From a checkpoint of a small transformer trained on Wikipedia.
Size: 15 layers, width 384, 6 heads of 64 (3 for keys and values), vocabulary 2832, 31M parameters.
Architecture: RMSNorm before each block, no biases in attention or MLP, untied embeddings.
Each number is 500 + 50 x the weight over its row's rms, rounded and kept within 0 to 999. Layers, rows and columns count from 0. Numbers have three digits each. The size before them is the row's rms in percent of the matrix's.

# layer 11 MLP gate, 1280x384, rms 0.0475, rows 407-423, columns 128-255
096:484433434499452461490472380553509460449476590429403524519568555481505477453477548473517603569439501479483422534548393448505486563552497445487466500476517506497480492573467497404558521463485509536522572506526523478524513551516542538532465559541518450563456561432489514560463431515544428398492547566472555464467511528599504517504450431585508534478459495512577488402461445515413476481483
092:488533478515447496477544391433518506494475587489429545482525525474571494470474530497416553441515471553455578465537434501420414514500460419472513513428543421446448436472557588482553483494500492471597473405422512566603518478454478517445537550575510517500455472552436507560344487502514515529403533516523490590506514504484480534497507485537534520458451503464530465438524504441485620511517
104:539463600527542523493534490505621540437528520422544509541453444546425366520556390470402416465502503525502483490428536594458549524567471421571546446493507566500499517517526608502545498605469446516503538415525459538557482494485504516481537507534457487505524523364542475477566505536525446418476512473536456484505428587519443477464534358491479437450414514462623581438455478516419478519536
099:486507594524534473515467485520487356487464509515511462521568504470612483589548483453450441439499487548470583511501481466474485536544632478541442536562440564489538540448485443525575483548503500520495465501488546546477517443636487496569515467392587491591469480477463520431464474601579470496523496587481522565441522458532557490574502557462521398538457554545498483528532411558518514491492
100:529536327672491471446493508436507472486625524480489480498545484486513542520521443487521491485459537506502504479605488476505467572554462386488551511412474574512467476497501488447602497394534500505567541527483475431559445482440487512514497496463554553521503488477445534556494494476514502540501514492499536615460540410520507510479472538510476547510528547525466509460483511473467542530515
102:499452602483485383501495512485505482534605500479569526442450425465520509538397487569515482501582529469589510581518469482476491524512477492483444465462568421523415552532520445485406528540614447518597360505509557573520479481574535475560454449452579448556475486513530508405500494523581529507517576523453476530451434521477469530563431424533538539553504581479429459508558466489535403501487
099:508434495498428444483522501409536466465494564505428484543508540466545558485534522541538550499471604637529581540498595488454432496568544506456517539497493540520425557476544428445420552579491408497438489491441463547456534421463577454536466565589468546437540559463560596341545507499543528548405506496567531441585473395506542448459511541478560459462494467538468509486482402485465490577379
104:466567434433542444482450486493537486595526530498470503525577417437485580476511472606533426406510469464549529499450514494516531418494547463506463400476472486502489527505538524444490509504496478482430528499453621435464521485442490546462540454447540455574643500550581455530533573467514545542504526454550425513507510429464436539563533559542468438525547436585483444593464474424443454585471
101:457543495485593396424559414436534486433529467445481513403542549583460509566458527507505562520473502557592484466557499447468459419557497534523512508536439484464524479457496509420419463478467451489550569521531512530479558432534526510494424541581580470497359607493479503529496541517507460582524521432539546547518508459517495470571531517535533509485479534589512385498520523475527524515471
098:482517413523442533486461459595514511509517432443436552564562542494540564485491531484542498519570492535495568572496532529466495477539521515555450506570495554472551448536547473564467544533625442639487579452506566484532510448446485570451467537395494487449470469503429483573519467545512530482586520522490418398428470451552505489486424482460516401517572511531422503486497486555489427642537
108:419479473493501449529410564566579530492499401443512582478535413487532501463432424516551493466484513550472536479521472433531457536606541500544479572493491562379586562479441489444541500520508489509510574418514524496583465456490442544560494495614482575432453402502417558457559537459513536477493570574447458578462455543512457458496609384554488506544513556520508470518453512481440451610424
101:561602494556527511496417483493584430451460489492517553469573508496552538478447459477497535494499579460400434562531433469561535426501499475488450517487504464513507449400482419510444454505477498458525453566463496534578519485540428574640495378644453479556460551444444466520472464503560543433514521461521480455516529479401410589458585531529519522428415581522551497544577491548499589412465
101:487519529538518324507557448476489538379487481495534551481476525570471475440407465458476534430492457489506586459518413530494393583480545446567470395472547529436383463548524551415506478475519478480474492465524507520402597544447512508468488438484452448499557544392528504424480512548507533473589473555514364560483544489542583487440376552533480472526571522446513543426437503532455507417368
102:510441430564517452554474493519469498554546386407516456576488610453466488470505504544484520504500536397451583454529494379457582594420563470513490563425420529433562533524470531482436500373556558479446428505510452473524464474494448478462467430473447515503448582553478514414563499527538487538495517434490539489442564512603547569433415545566484615444529557491469428488569492449544536438534
097:481548559381447402523538515471498445422434558475498458532471463519479503513490434456547507540576454446556546469431445482530509491529466524574450441599547445509478470526606531424443440505512486503465455413454430505492450521369549526489511477383517482472498541536527603491560569514497525513600467559606533539558518482459491479490528552461513453562576533509484538482546523473499584552543
099:518456520528491550475500547437462555486502558549527484470476415433441518559508467518557503530520494519535577515448498551454430553479600456474557444445548560594431548508501530488540508486519486563502592450478580504481361486482424398603436577533591489534556471433441546449405468534454543537412458444523545481498443419618492523491599459418477536504524474468563448396444566526546573529506
105:556543484431453495522530463487411591514516510500493536544509503512441526528498462468496535570539519576574486489547559564454471487466528482547505441535521610519541442425481557538429613446524523469602470515536566524470523496553445506529546400451499480605561469487510592533498533536493458428509559485607492481566522457514522420408419519493527527560541581444475490493481494449459450552553
# layer 11 MLP up, 1280x384, rms 0.0475, rows 407-423, columns 128-255
098:569469530432492584523454587533565561511516399537525430481498532533558473529469487492420435475473430518408561521424487524533462524519500449450456501421458534563513408458595437540440449552490456572478497485392556589400462566502426470500467467544630542491489449494471490435476499575508562609464449545530546554497468457486462482518551494440557429515527502553490481544490399508593485526542
097:522406447550494602533487557552535477542480489425587577467492462496436501498466586496606490603432526435528367427442467445548481528552522432550435512491540546461449586503500379526515585519621538459471516507488496370386448499513493515570479577503482414529487489559514499445448497441461514492536451440543493597483513511397565499436514537424527385492438416578578464446477522510586441509501
105:471536569513471559557494503389559521531453554486463543518462516488588537512545467540478551508536495467492479464523470503482631475568532493487446390517545460517478456556569487420546499531451457517495639502488471501458451569595455557468355522451419528531495540503533482464556485578554611465521485443497523469399448593547435540536506493528529470438493507519471492479531460516484567485486
100:537554490527456575530502493480493503484515568492430507434541595542420601468430482451571557513536466446479517475468440534423524523355555612569479578497510587402414579466452504515498501491517462499455500466520452538500530488508419500491458437312455538481598442457559442536594468469504540577497486484398544517484605475516526444543450526442581533422455466485440432571535613493501538504579
105:418509460564562399469467494498500468456547432468500539473488553501484447529504494499442520399452560513463543509355468536476533444522546502516519482523444489556553475461551543510618521517495480494516540425509540524623492465406468562373459534591451545473495475505506464512637585470569585423501454566514446500511516445454483563518583530514457544550456601392521472497515413446486513532582
100:581473535470481521586525475466456545465519560444491607512448506415533523467420513456589513483483519490506435459447469436507611511505479516510483447500531474514440487502447532554536564452530476545468529503431524439556458491554570466564551556366509569454504542481532549597495508490400572532551559447539431502392448418466398525518482498522547439463469409511526557465435651450498497500522
093:532426591515507533511545498518540474490495587514511455561495410539542501534557564531403495630471542518438480508496559516449408541401487593426489565461471543534515446494498469447519469495568498568521448500560434520413449451527554479518517523530567555567493526558504491388502572506482525486514527499454494522498562506473502474557468492427542459491467507444445556525476585501456522526486
099:446552479452567508518482473530640383479574574445567552456490584496490482551525472437385473484540506509427534566518478426512510443463474481441516545513437516463513525532464452545515469523432508499468499414515400437521497529530534560541497446460558457488469469516439455581419525530484379502506630515574567441501484509526469566521449505370508584432460481511441430588465488499535606431442
107:527403566461558492552515553571443471524439409467477503472549535421489477489566479530412478541501491554490523449540526483520495516435577449508527522458526518357561539457404512461569591526524491471471506580457390481532494558575464540510501458573453516547611440482430554515587492455540497612476525549479489515523586507466501507532434513418465521520482521517449583515535507478441443451559
099:475525411540511451402542419512538394466501490511533448501511560465461500644589493405495541475460486484522488438445519595520386452449508459530530449490435592524478537559522515509467486482448444472549462414445503468449506518563474603455524507551556425489437455556519510492460485535528458615510494559552470497567498454539484513537532498492528513460515457476508526548580484516490470522425
103:514513460497610514534450516573471519405473465478446458538557520558531529513510538459429480420447526444428500446489491444514476470449479445444440496450478441491457477548450482532456510528480473478468389471528612488443532479526550517427500508472450536437525580442546488437479489496495444563528472483533599392552575514548605615527467584546504522545585477434540465486509523417621495527556
104:514605360478615497452556473440489471529639564458530570455562449453465530539488532538432525463567476535489497494374502587484524510462462457462476493558444490508423574513500510450483583537593482459527498429502496561607505421550485509480453494593586477541501447560460451551525454606496447479572496512560521523561562609488518491462533573485463460624493408491558474439414527425523529408527
097:453540530544515440506509600515576565451518522506506598506543427592478547512456504556492383541498557535595437470475545602537475483577509462596431509552424506508597504551505545482497491439581416438430478579504451534430465546560516486477488561478472456544472528533613524526503472457548550517560491496496519473530417542431476473537542508447528503404523562482593594459561540565501583494520
103:472506475478497590390536533456409512507526543561394484447541488489500517499569496401496482464424470391381501561552516496431430514497485530520454520573466442496435506501484442385569428578486523596504447506540580591425531571569538467527494495526466514441607466495581486530561591444541439455416499514512498525448443556573441411505451503518471448530533496480501476501475516540413499587499
098:501505599549494576583539519568523497464442372487460530470447482440555463465400535518483506517432529461494522562465473559573584634464478508499483484511424506518568480516526473471547443464490381538470480460519503518540539535474495502455453487523561517579491555526563473526488514344553554606448577459417493445435549544508490394480543518527463486434591489559576526520489514510510501401444
104:506485409564479440465482489543489464547482477567473458500541518517479449471517478506442456509460536538394538503533524587536564515524462524499531384507467479473477477541536455501473465407402480429468482506490532508496571503517497525500490492422441583462407405475508400583434496477560498482464475387462360522490536506544471452437407446447522429521423556561427474543389480483506416449531
101:463546573401578475511546531554456526498451507481506459406506550546475491521517478559605440573588517499491470460525552530469510435497547531489609537505482542608452457495495397474506508486416570476614434509563516543477470498504474471492451466522506594523422445486490452565544547465448521498519473469487455478468438454476465567479475515545562533531500485545534452508450434582533474487442
# layer 11 MLP down (transposed), 1280x384, rms 0.0475, rows 407-423, columns 128-255
093:519547560542450546523507536372587481520506449499540549525561480582555545447549528561510508488498649420526414404430523524578475462523512475474471507509497518459491590426420597578407525481437426526457480422452446466546451384527621464509590529454561556565526524469594490522539516502478538478497550465517395551494530516564607489499503490561514526457544406476503564561515396580466558542398
100:510578516426466521599503446485513425469538474414422531521535464565482488492469540541485556546458506509588408473487485508548528507497469394489507560590566489519511462469578474494474533605498526490537490600408619470497447536462408537524552486554553493501386529520419566500512499534444450408579452594562536567494560595512455472459492507521441456461503451493538503480489456592457552500495
105:601468472541450498494467619367477534456572469580457563415549460495484523579461554529438425513511476511466349546514451526525539451502491487583570530477498552567493425508422437453501470515533491516455476544479570446481455559526478513554452565503422510537629568501434547532550576617528480412565442443466478436454499488559502473442461546474438469459509480544379537435545442443557509505565
096:548514497561526428527511523556501616468487535599450501472503413574417531484479479540549388566395576414514542518418488542511442488516593497512481518455437453499508488517552410515427570509571411468476567442430491577440514401449451478471519485483494551531588453496527489493547444500429432509519503495451568449432509539457480498477530519491449620524539534558538443420467624435500465450573
097:571387410405457593450517464535469444492543395535502444518617496452529487427472521492540504440483528406531452524494465486554431510588482541463515547470532496503530467481444548455497480585561600511514544371586469480513417557469524454582507474466436499478496516459470519454538446535517499533530457530431470392468495472490500537405544503479383507510486485544500559530422533528521597395475
099:522518543544453545540500518463584484553494476550468534498448527540533426506470425498462536546439465429404465519489505403497513537498457580537521520473476497518418500426416482568462506547494426452556391566485551426565567545524427463492464582509546542515502511414435512553484465517518444537427522489535523530528488503450543579452525541478436464478424601548485433453572477462546435474396
091:489627426585511416450544489544379397542428495532492490534504546441437570459455504555612488547577439535513533453522450479590480387582524554529476509487596480495437505548535510457478497514583457454595512532416466376533502419486525483570534534463425534509519522555558368563396523490529468458487462492485489539528417443496567575505511504448495493523407489487490476515498511525534474505505
099:564542487527497492550444424575419449600479524510470557505538519514426464508438574446559419527497440561556527567518503469479529501588549498469570522493613578460490472474569590461437451524614386490388465534554487509454519535484510454501381529543498528485485458506428535379574514540521443603445506533526489502518413493506474480367566530388565496504527543489436537578495598565538512445548
099:520596497571625473478433563517511438450533448609550475479515489500498493493559524563481533472502451540510550405542561427510486580490535533474472439474497502494528443511494567454569500483483554498456415557501515520456473461520501441454400569595469509519542488556511458498447555426529516517499455498516581484590518501569441526472488449474436459467440438553469482593461504399419474518449
099:571435465435534484558550429561552570554568508518540544463444523464555426587462449430508512570550446517526566454518510528486483554541590475431501498520579438513489461484495490473562437496538529544476424509531521588467484466469513532495471481499423526505594467429433527411452429487486518459567531549439432482538570384517505451476506587514494530510472457496557469503540380574515550502523
110:544559454516509573476532427486559549574516609517507497524451471520570459416513581494423484523472482479518483482467513550467477377480504502469539495485436489448461595455498518540511475471496471579483515553435457580529529518562514504485526561548523491534565559500441503470539465523516414587479532383508654363512487451458483498547498551515408479541540348422530556532490560504518517479539
101:510443523428491503632517530503452470509515506548525630479501510509554561503543525494522521518484430555515437578436545446511512495424539483464582459433537506519435546513501516532557423435563553534527472454625486421492511484495549476450489481499499413523519483465470589498415501437578470547452423472563463500514521476534497477472519542450500485530558506544505507450423566530377479515484
099:509472445451542483480455548518543436518360504573526501472474495555536579497505456401528555556475472531449472591553528490621546376506484563566516582519433480502520545463461537462530492526560489526480638531475489454603548537412467483497435481520538445509498581527535475479522463510499440620524541569414543520462493504408551477553460513498532522450454475466452500498532538493565523528381
101:531550473562475431494557530469491435419475595506497540520506529630495550571580492481471474485606484442523548530538476545447487456437436521539420466488579520535498525512356550435472550564507539560532506518450515502496454517520491393382482518481479444493500450551446432479502459564496491489384492610506507466553474521487428552578577477401561561545459490538407476501567483548480521514465
091:489551490573486435507423536520503469586469438485504623607587516545559476527492477502508456497508538545494581461454488423461584517452520564463427468558474536566494357520396514406521518458570527483492515505462503407499529578448396473482466519499500573468561512506488530597478488513445492483514413573492553465537497500437503423466446527540504525525410455431497487475504517558462519539459
103:479483467497514478544449533504521483373493408500531423479518570442538526449493532527516512550562466429465384516472484496480465511482519424436468465444500531505529483579607575495559501400513516466475527534510585453453435510447516480542514516622348684539485561614527621496462448458485547504587452537485521511509517490560450523521433571512532485473538441591561433519470477467493517501514
103:524558447410513496450558494467479585495523565546507388467464559499452482512583565491488530595623571537571505494519476511437555552471521545508502575577569478471446486509382559508459483493540442499541458516621478491498603471464573471482457486407501462503522471402490481451560514554550473398481579563537500493481515515479616454485542447507499531440488514424488566418478533440456521557461